Weights of a small GPT-style language model, trained from scratch on English Wikipedia.
Architecture: rotary positions, no biases in attention or MLP, untied embeddings, attention and MLP in parallel.
Training: a variant of SOAP for these matrices, 155M tokens, 4715 steps.
Each number is 128 + 24 x the weight over its row's rms, rounded and kept within 0 to 255. Layers, rows and columns count from 0. Numbers have three digits each. The size before them is the row's rms in percent of the matrix's.

# layer 2 attention output (transposed), 64x64, rms 0.087, rows 16-31,47-63, columns 0-63
094:147138143079173126131092155097108130118121127141109107111189106149147133105114107124088131130146108148161178139082133119119173137102142106121159123098122121157123107118154139127089148123154086
093:104128138101142097104157143088135100119117158137171118138129136119140112097125164112074182142125157161108134167118138127132146114090127124104168110100119113115120103144111089145138159138185107
101:135136137152161122095147159116158152117091160119127154150151156130175140111139129166094118147140110111127144106156147137120150099084112109155156111097113118116171105165138095092126143070120145
115:150115099084163080131134120103096138118120116119123154105119117135148109137130157133098155129096106200113135110092113150097168108101100144145161090128129121131153118124155123099173139167121133
090:123129151154148122146110128161097121153142166137087157182156105112145101156122163103132144114116127163097117117107151138141113122063120100114156130114106088129172138129173115108139134112096113
089:128096122138132126129139161137140138119121140101116168101080135137146138124130098160135137097121107131105173115113115194088172127079085144143136147129134126099092148179111130122115109129173127
093:128129131136105105147148099095133117149137101121167143061154134132110187135104174106089140110129110117118155101126120108099156110108164136169139131135123156113146090141144136137119115158120183
101:133123106141105092127166126125119136153163114118117115147169181108138129131126121134147138101128155150126139131093163130113147142128096120091159121083132136154117124117162061064122179127112124
091:101103098115149103164167115111134134136134172091163124136116126142187174170151131127138137144125121094108112137125129113080155135130124158146110071144115165137092109142136128124113119134080142
099:128144096178115139128112126146164133121100163111148118130101101125140059119131112147137129120121067109135105137123082120102137124128116124183120115133150193130150153140113137136172102146145125
092:112096130130093172115125143126134110134120157125157095128182117162126173068143125131139091111133130110141092129121100116162132153130112150133102147113130146145149152064134082139130138124120174
090:142136096122140114166168094094138130107130116121109100144092150107135123089111071111146104096175149134169146121103138166137124131164123122140122158155121103166162105113164167106124134113115114
086:097107137142124166101105157129128122156096115119146132148101120101115114110142149156133132123150121118125148164109144096104114168176134135142161124061102111158169121145129132124136063154137170
109:155121179128128122139124089118120137128131142124115094122134124121089132104162175112131109040132146143133164124106107091110160117171104146165145152128166159118137138109121111106092119140138118
083:187128158152128122151146175137114142155157106139118140138140127139139119120126138145107117125111102197104147138102101097062118124116107133116139142138116087175104106109161148114147107140122091
094:148082131178137160112145142129137123086156118138138132105077089148114106129116160083068155125123116162114123132165101121140149138126141101144113143127102128130103108144136098141129168106169160
108:107168135113147108154102134193130096127144136177074184110112106166121142133165107138156150147156122140125126117112158115138091123117115139107113107133135099104080136112119096145110132101127125
105:133134113172094138128116102145164134118113107106120098084097140158111111137142122098139175130169110123076148115145106124134118109138141142104140137138147114185108149143119110120092078139114184
105:110143104142125156163131142175123138110149087127160138092121123085177088114124118140110141111170113105162147088125146127084113143102146105157108130158120135174123161116114152136153169114117121
103:166145122141100148159119128118123116166157140101138154122109111115115093138132125090140099091107138134139067132106116141180140116151161159111114134171109123177105163128161115141138128141085096
094:129117140175111159102125143096151143154119091165120073169123176082117114130111128140142108123175104091115152133151130122106100136145153131106102146147125175114140150102147143117145104094141122
111:124148132060153106093147141081156125085083107138131113076101166151098158123112110170093139131112120125143141140131133151121145132140130133103115145129157176138136118163132098135130120137167121
110:132129149090152140149089099144137105104157115135153152130140121115102142148157141120130182137175120148129101123135155114124063091123128146106078115139121137130181101117094098145113153109158142
102:136120133113126125177117103137130111145096116117149184111099114095103094144153117129164163128073136159142109176158135099135115131122104129125094081122134147147101118119105096096154113154137163
106:146130131129151121104140113117122082108119157112168161115128136119127161128148162095122056107122116159110108156147126116128078122178151116175147138087132123091155157124116169132120136131128153
091:081122129114072132138111104118137141145158167126123100132158120116141119127096107141129135172129083152115093136087144158194113149133141098123122114130136098121143146166131168129116089135166109
100:123112126122146104114157155149098086136105089113131100104121158120112188110126114104156173100108188116127148139147155158105142138126147110169158138112091095154151143112141110098104117118127126
112:098171126122143110137129129117099135149083157165124132094094120130096103145131130137125135136156124127070167145107135147127116107146173149184112137143114108127171133164102122076090126138115144
100:111127107156111129151111169163144099157122143164140155105164133099146128126139134122124165168064124089116133113144117142162149134143111111108092138151128150110150103103099072128169109149134151
105:114160099116145116101146076159129132137133083128087112157156158106117165183086086146127119111138122138122077156118137110141125130121141114136137081122168114086109134120143107157138119150106123
107:144096111135129127099101144135135134134108108096131142157117099124169108144092119127137150135119104123120130152169131118151102166127165114099080109086100135104127165106176126131130152141180071
105:106113147162145098132098159148140123148094152067119109129138116095119104143139140088149150152126113109159117143127132169149143168106106123160127098112168167114139129120111125127107204118127127
103:169148178126074075149128125121132122157095133125106151144125129092152149157123115121075164108115149120133128130124144141107105096098129125134146100150120156078107157150165144119099110121094131
# layer 2 attention value, 32x64, rms 0.0683, rows 16-31, columns 0-63
101:148159115134119089127140128095142136152122112154104148160140143108182093126120150146129159145096090171156084146096092132099095136129075136096133139141142113096113166151151133109123134133120098
100:098108167122082117131144118106134131146095131123145126112119142094125105108130142184132123154124129133158153163106097165095117182159136131122113140188118147121075128097122108117108131175132143
103:064102122106108120138090167125177126164130096162091131110100138129146138136122126104113122122110103120154161087117107130114129130168126123088105148156151146187106133113144155138131123151124091
109:171128151143121156140102112092177130124088119119076148094132117133134187115096115159113112104108117121175119145137097124131096166125072116093123148132146119104131113116141150132106101148142145
103:137174119106148113130108113146132161117085145102101155103097145137080108141128106158132117156041140115163139124105151148110123127119085122145152153114151150130137146122151115124157107096154123
100:110143127100146132099107109097158133125155150149126077134112138118114141137140060145126127134095146115154111159165108125099185173161163110100118094114134096116100091125126148139129129140146099
099:096111132114112123138125113126085127128189099138107109117181140141122116158125107106128115162082118142162142189125108142166147136124139154082127150123153101118111089141161157130127106161127112
105:096133093107100135143122125142158144131120156124171121109155124084147163099124098169154115117131143094152144117096127174182094105127109100132130132132131113099116105151145160138156104080119092
087:093090143123160106057143152159128115120115120171142110120178103159177170132117121110164123109116140154133109135103140108127148147132129094112163142110102135137164117100101127094135124154142123
102:133142124139164108120116098089106174107160118102092133105132133114108184135149161105099102134117146156101129132094119091118126142125149167140157097138132109142117155132104135126050116119128157
103:111086116166140079128143115098151123103120121106164128147167115113158155165117109103115104151093136135089081148102147133146132101132123127135131144096147114118093196142109149154113154115123113
096:112144142148123104156097216137105127105166143130154083152128113141126135137150128119142073123131094119145139142159135119099097095117089167139146127121125132099120149124139088113115113161097143
085:144119116097113186120108113142157122078125116138137114134122157135130099147168101081144134103139125155116142107073097125129115095128094141142159130149138127141146108107107149115128185124184152
116:128110136104150135155093121156139132111187082099129144115146129134144148119107129136155128128154164153175084126135104143097070114085133122098108141101157116114113103149132113129129130091166162
095:107144121121140146148114113121152158111158118152098110108170134094080106131100164163122134124149099148211098112133126174139113108127111118128138143125149109156161100128107122113113129131094169
097:120144142138142120163153078134135109130121110142143077130162163096088134142148131119107133161104123118137107115138122073137097150119176112119131135148121153179102074149150124148138091149129161
# layer 2 MLP up, 256x64, rms 0.1, rows 0-82, columns 0-63
112:167137154125171130145137142178154107118123098134079144144127136159128127083122140138104054121111120115085131132125088124086084129154148122113169128113096125133152103126121146115137127115161120
100:136122134101153085148110143080135113122126123090147188130138156123161171141111112109129149137126125092096099096168147148171148102151164120166149115121096145131138134159134093159132137121157135
090:119133098100154125156158129130109144140169144125159114144127112174155173123141116157087109110124098119213146128140105125102140160125115150123141150130128125173106137135133135177093115134143105
086:177148160127150098114156144175100143113170147113074137143134090117126138136118114121123122139097114160160163156104071153109127141118150124111128122151166094145112120089103135145123094117141115
109:118100148115131107130125144146149120082135123117106146101177094150149155165139106102117120090121128133105120138090145117138105101086097089137164089089080158145113111169127124148116126089123119
113:106114116125155138131124128150182125104142120138132123127121115136096135094151126104096113138156145153135117134161132106147179156112090130128185118117185072137106125159144137147110186158110128
097:110148130114177095114140089128172111123129106111144115141113136096116137118128139147122101084169131111149121148134068097131163145129100093173116114110140130153118110104175135107100092145125165
092:093146110115116131089117103136128136086103129138140127089114127114173080129130060121124136092092125149154081095160129137094159099109147137125100162136099111147118170145136151129136119124116142
103:101140113086143185142105135156136112141116159134125112138092120129148166109119108131095159166144152123115148093155141095133116114125113179122115094168141124078104158116122142149082128163148117
109:145145119101126160124110135115134149118122171121166142087135114155154146121131099164069153159127138139113086127139161141103099132107111142087150095152116083131108117143130113167084108172139130
097:119118140133136148109133117134147157101133120177125139112100095136116165144148153165144128126124053146146154119121164118115153116107113162144176103164133101142187141169126110136107133156145112
109:104142129081097169091110141109126168148116146146175142142138089127147182136108128120126114133145105184100146130160130118103110139132121085130109106169142083099165110130123133117140142109139102
088:131083134164133151141142172170154133134179143138129097127154099188147135129118176130135119125136100149156140157113117159076157130155118121138159106125150116134140126121118162121086113138135087
109:121126134128152136136084087092137092144123117128117112111063145130147145133136108114128132130151148163169152100135130099150146150162097127135102084159120145154134131151134150073075139128113089
113:115077118137130099134119149151155165136121154103112157134159137096125137097152115079100131158155099125145126172103175109146112097099104088124182121151116120126146119138098127135115100123099100
119:127129121117118191174092134098144124093146158112123130129107111110131156158110155164134131181136110116113118101108103139130142184138135110097103118138109116062108124143144134133090097123114153
117:116115099099150167122162042126114091167140130104157145098154139123108142111106140140100111110148103109122107179115100118143151130126141090094131118130161113149161150106138120148113107126132143
092:113106105153134127119141156113099125127152106127088130144139083162164114139141097153125152148068163137143069150138128145147133128158084129116101095155173123113121103125147143165123111125168138
115:186114127153110119146123130122094122169086147115127114146080076111121163083116133106107108105124144144113148141123156128146113092167081167165137106131144108127150129136126170110102130108118134
092:091132136113082132089149125072128124130137124128145098081133136109140108113110156173120136103140155128138087152128133118141147082138134121134087144146111138114093192134139130167128101096135164
093:106110083134106138128151094149129162114116144139094057169163130143162166168115124122127126120135103118121092134137156104166122116186159154167102101135130133121144127139115150142112148141118123
107:136087124091102132099126135130136119116125138119123122132199134127119148141132137114144160152161177099072105116107136129111098101153108147118102148149113147100071131076147112146114138140169128
110:109142150128106135112146099170125139162174142121176113139125110125096158156067109131137126150118117065114168098139098135114159172167153143098124143154113131131109135128127117143089138121130117
095:122124147128133125121065124100135110174113124129127116111121115169105093094123118125148129185100151098143139146114131120127155129121126105132066066118130131108128130111149159138073121129110084
095:121143121127103137130136087149111093127091116124134128136135127137131116106115105114065158146088130100126112118118086117148094157155138163102074116129164149131071138107129172156110147139095149
099:081091128136141132129197131143161134123106112105121134111112163143151129122139094121150111122103095107152100154170150104169105107161158105110167125150146094132109142177128119164129112115133140
088:140122119136148086119127112131148166150104174132121120144127118090116134126159102099131149131100145104134133122180137151138138084139122106202106110149090098081159134106161151134120132097135157
098:122130148131145180161114105141118126179136095126159116120130127080128155160163125118089177114116127107104150137120084138150110127121152089135139118158121114144144170067139110165121116110146121
113:132080104098145159131132135149173131096145126100092133123115136126104100149143140113131071107143129139066130128118108103114151140125131103092162110119159112101176086171135116116157147118125111
109:113089148107163150119145108150143123119201086106106144109133152151101125113148111161150107144138113151110086093164097131138099106135143119142103131132104094135131084150158116109159106156127111
074:078168115071130152104149127141137132093089091146138094156124143146119101136087136175154138126162119084124102120142126117089102132110141132151152165152140124163116119124120099143132138156110100
115:162147138103140116148156136123141088099090097124130141150126144186160093104110133106126103113114163116124073115168124130096121145167133082129162112094097147130137135135147111137156149114100102
094:114139167114113140115150113161095116140138110130163126108188136130126114122132154157176147158140197147096152105128098126151170157118120120131119123122148092173146136139171117144136113150096128
099:109126115105123095175155143113137138119148160151128151097160137119173114163137121161150109134129122145146195110110131158133124140153159132087149141136094167129135088192116122125145099119135142
100:112116163136099152151115097119120140146141127186144153160108154099080134137106162104138120114171146121098112113130127102088073110134130114125148162111123168162119106113121127131125166077119136
099:141166086117112134166132109132115129084125119123150103123137136098136149143126105141164150130111115109145119116167150106148099132149195130128133156141117146112082177141147135187105171140101138
086:171094152101124112122106170112122151114114113117133141121175128154068102120096127142094093102141104101151137129063127107134134123130117101135136144134182138143156153121157143144117145169126111
092:112109154130115129114128115116148152157145098140163126164130145115126128137086135136164102082112130148129147134149142111082140151078143077126112185156136092144155156114144080087123137142109142
096:099123119112104122071125163107186133129130110124110136111148119131141177127141130146105120110120178126142105152159153153106127136149131154119191154142134149081101132140123113152103109080142152
078:150133138129146162103147126159124111125116128136114102134155178168110110121124128133118070192179121127144135145178080092127112143135157100082119116093137140133143146121147152137148114148134114
106:118105108097114045143139152117120119133142112135095085110129114120122130092140114108117136153110151170116150157115155092078129128112161144113144117122136079165149122169153125110113150151121151
105:137094129142175123153142128161093113151117132102123099172125082157152101095149124089121121111123142089140155149104109105088131111089097153135147110141126126121177145150125108165115117125168105
084:161109128119087114156144110123152110135118148114142124128155142078172131163154119149114117155116149155110092087084159142174139121080092161118149119137092123135140115154153117113112144085117132
098:155111131109152162123131114105121108118176128150135146141153128108081108130142130125166115121145095156125137135158141113099108101125124124128170119125123098126192088163141142064121107122078099
102:102132108116104117137114132127100113106103130099136103113108093067187126131129137150111125158127155146138096109115136144115156138171167138134120154123090124121118169075151113160187132148120135
113:117102129122128131126160165096114107106131165134110100144160120103079113138124134143132167139130114129107098178112147115154118079165125130122157069128088132127090123103171113132110079129118126
111:092099164127132109087132120113140168110126143158093106115134108146100158111125125122124145147141139125120144181110138124082122086062107142120121184131131127108164149113136125140130165129179138
107:120116162162167158149136124098158118130111108135147159141122146109105098124152141104083176146112105129094162121156130082145158123122073114146109124127097119103118132164123147132148134182108103
093:148132154144086161127148139133164136084143140088162115154143137130146113142081110136143131086120152103142165113161099117141154150127172108147137136130125121132115138154112118200120160153088127
101:117131121096120144119128150146123127080130094144130150156075133167118119154151089101084123103162168082132141119142154143135145103134117107160096146118121123127134119154169097172108094163141113
098:128156101160118091147131156150121106133105114098100161178124130104068098094127102107104099097124106119127126146170109137136132148104089132109145115118171145130140161113166091146132124137093114
086:103133090125134142130133108120139155125150109109112111124084108139196136130046156136090106133126128070139113149149106128147104102164173119166115105133136115123107155122137115133107113128135128
096:129115120165091097137116105125126121143139100115111112124145109149141137110145102156148090134140108118125123117093103128099163138145133165099213121115134105152165157131104105087145147090101160
115:131101096111094134135083114121112091138190136100137135131103140138113127157171113138133126149133124110138132134174125115108152137121114055134118129148123102124160146175157147097079126101112110
103:138103108141117111143123151129109085100134107139136172114154156093093151114164148121144096104164141119113107101127120094145113067112115129126092148111138106086124164126124121168169136103148090
093:133145122128099107150157102127115076132094119146154120109165125192125135144121135139168124122126181108073108119098086160113130128174150160144135118123160168128137135134150099106128133145139148
097:109139160153124139148107091162203145098161153119101135152157110137123128168111126102177129126150116162136128129109125128153122135158146114160085097144164124119156106152166114117120149138131099
105:170150128119095160113175145116132107147124060151105138137178101106161148143111103102121144146145118147142134126141117137132165152162137115151101086077124093089112138145152138136125135115112145
105:127139094140129137147180119165119135130155177148113091105148122115182146096082128143139093133119113127109109140103129159134146095172147120106138129131074119091163107144099136112140164117142127
117:112120095130166132130156132134126136132102130086142164083100111127094133104121177138143163173127137136084113127153122108128125123148152154163176080117094119137146100143100142171143131165138126
102:098131101109104143129141099099144154050091136102124126100136138117166125135114120151134160152161113147132155103130124118146078111120148140088127148153078127105102126105132132142142154152169156
087:165107122094168089153121163067143091139154113150130126100120163111126119142153114133122096113136142134097152109153108113132123116122142148111169108148081098135145152128072106089110123150137139
094:102133115093136140136142093125127094142152150157123116158111174112152169117154107100115114153136126074127065134115165134105105076105114124126143104128102136119118150169138114102089131132164130
095:110134161139130130128148113120156104074141087134169179122164164112144099102085104128088140104176112121123105118136116110108101137114105083161109155096129155112129129134145116122147149148136094
100:086119135152145109105161151105168117135106106087156102152152075106130160166159124132136139107145126120120099149112156135102121105128095122141157068111147156160150137132135127167137084142136124
105:140081133126111133111136135133160111129157135089154142115188108157157156113126156129136109102143114168103170169149131104088139147132113135133162115085160103114183128126114145092131151116149130
106:098147129120092117132086148167166131163158153152147136139167181107101126105113100085191116117129174115132083133161137119126137158150136111109103132148108113136138158118138129133111145124122108
095:119159150080109090163133110126115091095133114137133150122076137105154140135126134117123110134136085124118131097128150122132109112176126132096128159155155130156130146169118083123084152144109069
080:127131177113113122136135146114132117109066127121162090129117105147150114081075099146165135159089105110162126105113113145126105147125123168138127122158103134093144075140129115124125087122118102
101:139120127096105132124136146152150101180142147145165121078138140166128123122133190098130094138127127106158137126157116114147095175147124134137111127154093085143166140159142109125128132121089087
107:118110143143157119094111104135144089117160116102113129129134162119089119159123135119123115085115163081160123082095113078096090139146128138128138127137122150155154146106165106100184114118124143
123:155117152127159084105141126108128124093148155098127137088120129118096079119107174144182157110111126158119152105120117134134105104136158101144142153092105114177115135126140127072145133124162123
102:156156147120099105118125128094141114163137125114116146103129068119133160160107101121142127120127121127113139178117145118105137147099125131150072129090117163139208119140132116094145113122091148
104:099112121136163134105135126120142164127109128098156070142125146146127156130159103090128131117155103096161070147065146144120137142122152127120174085128146139130116137077131102098112123121126139
099:153108146125148106097116086093125080124134108114132155161133152101080137143131139135115136104132153139165100162149098136144085165205137166136128127123140130118112138126142079128148116121116140
087:108152130096155145125136103118143119110129042136160122096098115112137146140149182125150142119118154086123144129148138144119117128130152151145089138139168124168094131178139105123128092102129111
106:101145087168088091135169100111166162093122118104121088116148119135145121142162110102137141124100155111159134098136117105117126124153108124096125143128162141147159164121117133086095166141113162
111:130165143114138137112081103132157110091078136116140146133140111137160151112121128127110148093115136115110147165129119129101113147138130157132123140143158220115118146110170148161089119134162117
100:121128139139113155080130114144136079145110107096090135104162121095130098139133115122153154131088129105153151112109094139119086135164162091119097138156128166151129124119086146144097120123085091
095:080126125096108124152171114151142127106110183133118105088110127126151143098116154151174102159122126108124150099102144137136156106127130073136120123125141145168146092118121104117129100112172170
091:114167141149153163098146144142165140145118122112144130114109126126146137171119175142091119145137148115169143113139137153069089106118124132126124158162143136110173153087118113151111118155093083
105:164127139167147106124130148137126119170122156126146096101128150152098109113140166110095118164162190095158129136108111091176135151147141145130104138115108159157108135104126143148140184139119124
092:118123110138093159121110123119159075100125109146093154136117139139148088105094140154144119126143104100138169150147096156124084109118114094129166162145146120124111148092155137177140114083152119
# layer 2 MLP down (transposed), 256x64, rms 0.101, rows 0-81, columns 0-63
083:096071121106112135129141119129118155144159102146167111135143110104122123150135117123143125129125126135111179146153178144178152111105119117171102115120180137145098143164123092134151136151102081
116:123131116129099159117148114151144154135144105127094088092136084112114095096153121163106110114118111166162177165108096168108121133090096142151135140136116139113094095090109167124142142131139130
094:138118107143141136159093115161147120149110130121101144160107121097139099130110143102104129129145171150075134121102099147174146144150170106128115096080147163122118147121099110078161148135151152
084:076083085144132130125096107080163112138096087130166137118096136155127097132115136121129079113135161118132145098130138140144137104123087098139105111077130165124108152137118124093129154126115111
096:139178105128110131100144157113119148158117140101148101121068165084126103076131138144133127144139140137137130133150122142151129156148138174144119168169142108119186123095128136106119121170130152
091:104153123162115124110153101104141111138146105101146138162151101154140164116138087086112134114134100137118128124168160122109146134156108109169131170096116096118130144150131099079100145161073133
086:100151155146116103121103148123109126155168098131087119160167125177123115175163125126138103143111131124110144121136162118166123109124165168101147173127137104143130164130085108151116161163123115
088:128114167153134112131079150107153122107152128126144105135129127121108124109122104117140121120170169041071147099139124120105094121149074115163136120117099148105112115144133128113124155132130101
116:111183155134145165126129148143125099102106150125135151122145169107111162116114115110128162155143176117110126112135096114146105118136121153107091095146115128085106137147128155166074161163139161
120:154159146125173120080151160172113104129142105131156147162129117140096152102080140131090128099160097097154124115135137096130121098127127150138105124116168127092138130152130182145106137141118159
120:126199148194139117109092121115120159092109141134141107127069083123136141180155127156142113107159114161131132117106143082146128145127129108126146141106111131157151117134129142105135141149124143
119:146164127122072140075149113152091158164179096113108128133155110147155108141102121134113162120102111137144140134130147083133136132119128119129105138128153151116118113126146156151082077085146127
088:115151157080104109123124073111120177103102111114124153150079136075153145142145118143165132148110157114137132136108143144189108100124131141107114175150123140139141138137120093121116155100131123
105:134120151161143132145129099124177114158099118110078141139094136141139152140171116170108142125113155099113150101145132140164082162142108146093117132123148142091095104139118146147113141089171153
106:161161153122162127123154095108098114097158114136093126120083138141139110158107139166176156094117131121084125099107096135129089152149128157125093103109116109128095110114166114130115163117157143
111:134132143121164161121147129138151168096181157116095113113186174160118115142124142138124135143121125109135124074114154177148144145141151119129120167115125137113125130154143184150155113140157154
122:096119152087162118149148124150106089134104142139155096145098120111106135123127146116144136100145104078115156084144117087144137132170137088134164116155135123138137119129135103099090101112117190
090:126164107124084155138136137157167157135115133101164124113156160079113160125105169116130121147196091121106148118107114099130106100129126149116121144081103094141141155146107150125125139096116130
088:078117151118146092114135117130150112114175095136106126075160138110155117183118142165141154114122103144119099113143112102092158164100143106099113122142105113106123127136127084165154153131120106
093:148134106144155139157098127168113113113123151114133136146094105135117131133142106100118146120085127122088149119114154167120134151139125146105191105133143124136169070086133144096091127173111093
081:159113153128156097113086124104146108138157105155200165101118112094107118097138153151121108133107126155119134102141124110092115132098117097096175121103121139171116098131124103156159130107126136
090:152153108140132127135175115099147146139112121113129138109089102142164117144108121121126123119107084123144165136108124121133116112098102133155131070136136086172166093124090112094151098105082163
120:123113124154115100098171123154121134109103114127178121170146119139122144126100128171147087132094126092107126152106091104119115171184129124086164131143120148121097139129099115102147155118094144
093:115143138089130108137088068182119132130144131138153131075103162146081148147119170165143103151146102120119149120111099123105132151130094134159131149091165152151118120106128155134145143116121141
089:126125119188137141133100139130131121107154142104183120137143116146116134140148132136148125113140135153154167125134139146153148123129162072193155115088097149156153119122140150107179119106146087
099:193134140134108118100101146143094120155105093130156136193117135122142140143158149108158161181174132119116136107113114151098133109078139142098118113117122134120135102090099141117154145138137119
105:133117162148133117141088124156110092135122113155161153139152143171124097115147161194138110119169119117113116151108103116090125160107121127089101123142129149169128091138122137133185164143139123
103:129112134146097116162152135096142129121146074171129128158177148127145143108109155145092127109136129116147137114123158131085159129139141081129132169114161136152151127111085171092142106124169141
109:123122148138102104139108115155104160136131128129082128118102124144124095179187139147154112100147133192089131160142123137098103132149076097155139103116122134115114132129093112160169129118133132
094:158154107155135095097113152119123122120061139153163135110125114152150146150126133133103119145143153107091150101093153131101140151164096101172151135099142156183110131090105108141125135130117110
081:165126111127150133154153135084125144185119155145111149157098133139138131163122133101135166140120118199131120092139115098117160114099133125097167159099138146158162124158106120133147120158111155
121:116125152121096107104088121127109115123194144123166116080159150107113138143121105128144174147100114142118170117102165112173104114108136139141120114136177128131111130151089124091111117090138137
102:117139172159129125137133137177158128121138151118189114121117101098124127156150076121168142092127108137108127096117132138140162128142127113148120140055133118133135123081159142121165089120115122
091:150121157155165189119098116114114093124135123152073111148097096162152147117087102134121147123100168121115102128146141103171169133129127137184137106108115118115136147110125121102128156109118118
096:120103111118114156098087145134103079130146142126116148092137117171124111142134127109151092126092145079093153135140109124110108097140087133108127116114148126124076173143126145155143133081110084
105:145093067130139144114134126146149133130093118122181143074136085146088152101143106114103142122135131122164163170102131133142106120139135134163095147117118120124106138134187100098142099137141128
090:076160126125132101144120095110117111093140127143077111110098091115147116146141088126119138108117160181120146113119165142133104112095121139131136146088101119148108074129073137130134098124114153
108:138174135120096105097135085097104118144136148177132090146111162139149108154118092141181115086116135146147090100119166107109154129165124119114145146120134098152143116112153111112155141096106127
096:123147149120104098143166109149097100134123127115164100184126162144153107131148134119166123177157069138124126108108103130131135129121138135146133115142141082155143133095114145068144093156108121
102:101145118135105088148135166144136156157153122117140134128147130144154096122140134102156124154122131125132094166147090100124078166071150137126098144110094111106140105130144138083188143135123158
108:119116124135167173149137124107129120087085135150116146142084143156143144140104113159099143094144129128146113119128102138214148116109121141123155138068117164150154129121104128149107115117142104
132:166142122100098125121105136155142149155141152142062162110116175138131099131116099173122135094160121128134091144156149182149104154144112159147133120130179141116136126115127151095106132111119147
096:154167149120151167139138130143161166110126117106156106121146100169117099080150163131141140182171112133133150110128105107105139125086124171141116135097159105110127141148138135148131097162131162
111:161117122119126129197161116129119157098137156150108113162069104140142110131132155108181122099103090141092147145127162131110135108107127069132148127127127087143130092122119138117155133137118134
087:123087119138148131133129136166153108135178138128139150132105186183117094126114101111155173115125088128114154105138128105155117129116102146132139093110183132136123087133133166132119100132171134
097:117164154137093096114098077143145142172145069155131159110090141145145168140154137142125113117161133106131135091123101156091100162118101097135122163120155105117111114150135133137109158132129138
120:124152116115165165143118159119161113115159124126141134165157148098121083090125140136093151128167105141149151109130086103167178122155164153106141080111116114135125109151131111139092119123104106
121:104099112131156110122114131082122117105179102129119120129113131128121150111114132112113149087094094099160143083109099095132150107099101128174104127106076093119079108148142096121107138144129131
089:116116171158147078124134140139140134144124095113113084169119138148131136108092134087139140166126162123146162095099120108119110140117149115124090123134108143157137113181132142168162119147071137
093:107131083132126100109144097101171127142117124152135147119169142114130133141130139188143142177101094131152138113083102141107123179119105151126136139112108153151082112084135154153108117156125108
097:129083135123160172125129107132160154110166112098123096111141144143114126150135122076155155119099122144130148147094113115141138101170071108134119081106063119095105107122128135123139130116118135
075:148116140117084120167110121146136138120124140185165101113150101120062102138164095116165132118125126139118134164152157157122148133147108146097116147109117143124113054132106121144137153120103120
085:110151147109142113114121152128152133123148162119118128144112170103127105135113155131145129101100111098118115146154151113143090105127051140131085160096100158093087136176142112142133128171143145
129:092135076130094118134117106147148129169178139109140141136098105162125133152157104153110130139140111047092135121156090088095135109104093137098138131120132128105114142135141142113126129129102103
089:099140118119119095107147122077118131137158147140130135128127146113167138142105142103062133115121082136100093173153134144077173116147138122150156142120143115127146132151141108085144130146093171
081:134107131137112139128124148119169180129159177120106125153114168111129107132179133137113137103153091107194129111193120106128112133099109120117136150105124113143118081133113160142127115141143097
101:154147101129142138170137125129128140145148121181131147148136137134156073108122114113150154149144142141110085121111106157145105127117097170171102130141123121156169073098152106134155147156144089
096:096102142150105112170128097121145134141139156155145123072105155150104108089084127142166128123108144114144155104105110129130127158102136152136157179146102107139141118097087123120147091160148101
108:115123124112146137109134120100136146127125074108153141118110127120078132139124146130121091113097161113156126079129168119099128151141133109144099118137178152140065147116171139085121077143115112
104:180124144151130150158123162118189122107165132138121080148158135124171122117156127139114111094116129104155133129148150147152121115140084131139122187128120123095092115127171140156134140149155156
099:104115085164148120103119133151145127148155127139116171116144117155096160157139107135117146100098144136129141115146138122078168081131133144202122115127130184160144123133130128169101127123128145
084:137123164177107142113122140120139160109103119103144144104137088175157153107151152164150147156127144124125118149144117118146123136085119129111139132117130141121128098181167182155182137126137167
090:120095094140132115120124115152129141092155085125175166128131095200093119120119168148143110111123118100154174120118120150137144101162106148129102105097147093107086134141145131131141125153121145
099:126111140134135120147131129075108143153142150134135123155111136148159129154150126104122114147105132123165139134141138144185161134144110145201180153132138127155098142167145091108094117168122166
111:128117133143151129131113143140118181131149132124094162112105164126113155115128135095126106119134154112132152122112141109148141139146197145135134179135137084063088103103122148079114125106141157
090:124186148130090122135113116097094150137121105141142163162077119095120171147114134115141143125118138074136120119122143135146124118148162089138132132168109149146105118140148061125139102135087119
113:093131110095070101119098119133125107103160157155085157105132126165099121126153081101127111139126158100145109151093139125126122125179134126127141167127110114118091140103130146082122131118089109
115:099144132097091131172131079110107137104106116165136164147113123101110093128140091123116091128129150124103120113097149113144081100168153117135147167181164132151130137146115113130098143142153109
082:148133068146132147140105106153108152125132092108078123126128134096113082155137141148108120138149107150098105124128096131125141136103120103134129085106119118138118175154086155154099112164132185
108:132153113126150093142138132174105117166162111133107113101136116107120117133166138106105098163133112095106110124116096113139108190187104107155153155121120137163140124125106080134166124110115107
113:128068098108137116134115141095152131110152091162089118102159138136154125122142145119106104148132137130130133116120131116144116148166082146172122137132123136142065130109130178151131153186153150
086:073112109125115140135101130120126099148101101147102137107124100118132176100114074147093099142145123106112109150159141153087157142125093101132137128139130133095105063150132109160123132156123098
107:112105094120149121162121127130147149122144123107106136148101171178116117134136135137062119123152113101157090100137145136117156119074149149120154127133162121130083106133159162112161128088119159
097:138119147151134144169133130133113115094158127167102153109099106086130119132094131143113115118090120157083195137154101080190120111135117108115130181106111126129137099135134122152126132123122125
081:108188125114147113130141114161125129131166109152117150127133103171128085134155132162104120114112132137112173096095145109133144127137071125171144139119127151128134108143089155159107120155070117
110:134136141138125117109145131108120202119132086141156129136119100176121148138133096132159071115155173152123132107137122145120127172142148111150133149106141146120125103129179107070158145129139146
099:128131157124134119104132188144130087153171112124145136113114122122123083106095156163108132102169113117104104130131107160123166116150092110119136137115088113142102086149129085172136133105156105
120:114122113136116141117136136121133080120073156134157111163138134108095096170121130131100168136125090140100107082114143138087151110110128132101117114145138137115123137045108118110119149103142159
110:116105126136109163130110147131138114076184113140091167136134121118129107127133132099162174090135110127149104097130100094101160119133208117148121144127119148126147140158113150126147104161134129
088:151130123157162134105126133104152141170127074124104149159137122128118079161136113102131159119122124135126102145118136088092096130161109182123120145115099153096096170133104136118116165108117086
121:125155164156135156101156146134125100136115092104125124108119145120097098151132149138082076168124176131181108150143151152092109113124108134103114158177137142124140131086121109117113143147102119
086:109137119122177106148132124130147117122165140116137182160117125100121132172162110141169146157113110160088119158134167152167149123142105113138172126114146128132160148181156118108114111143089117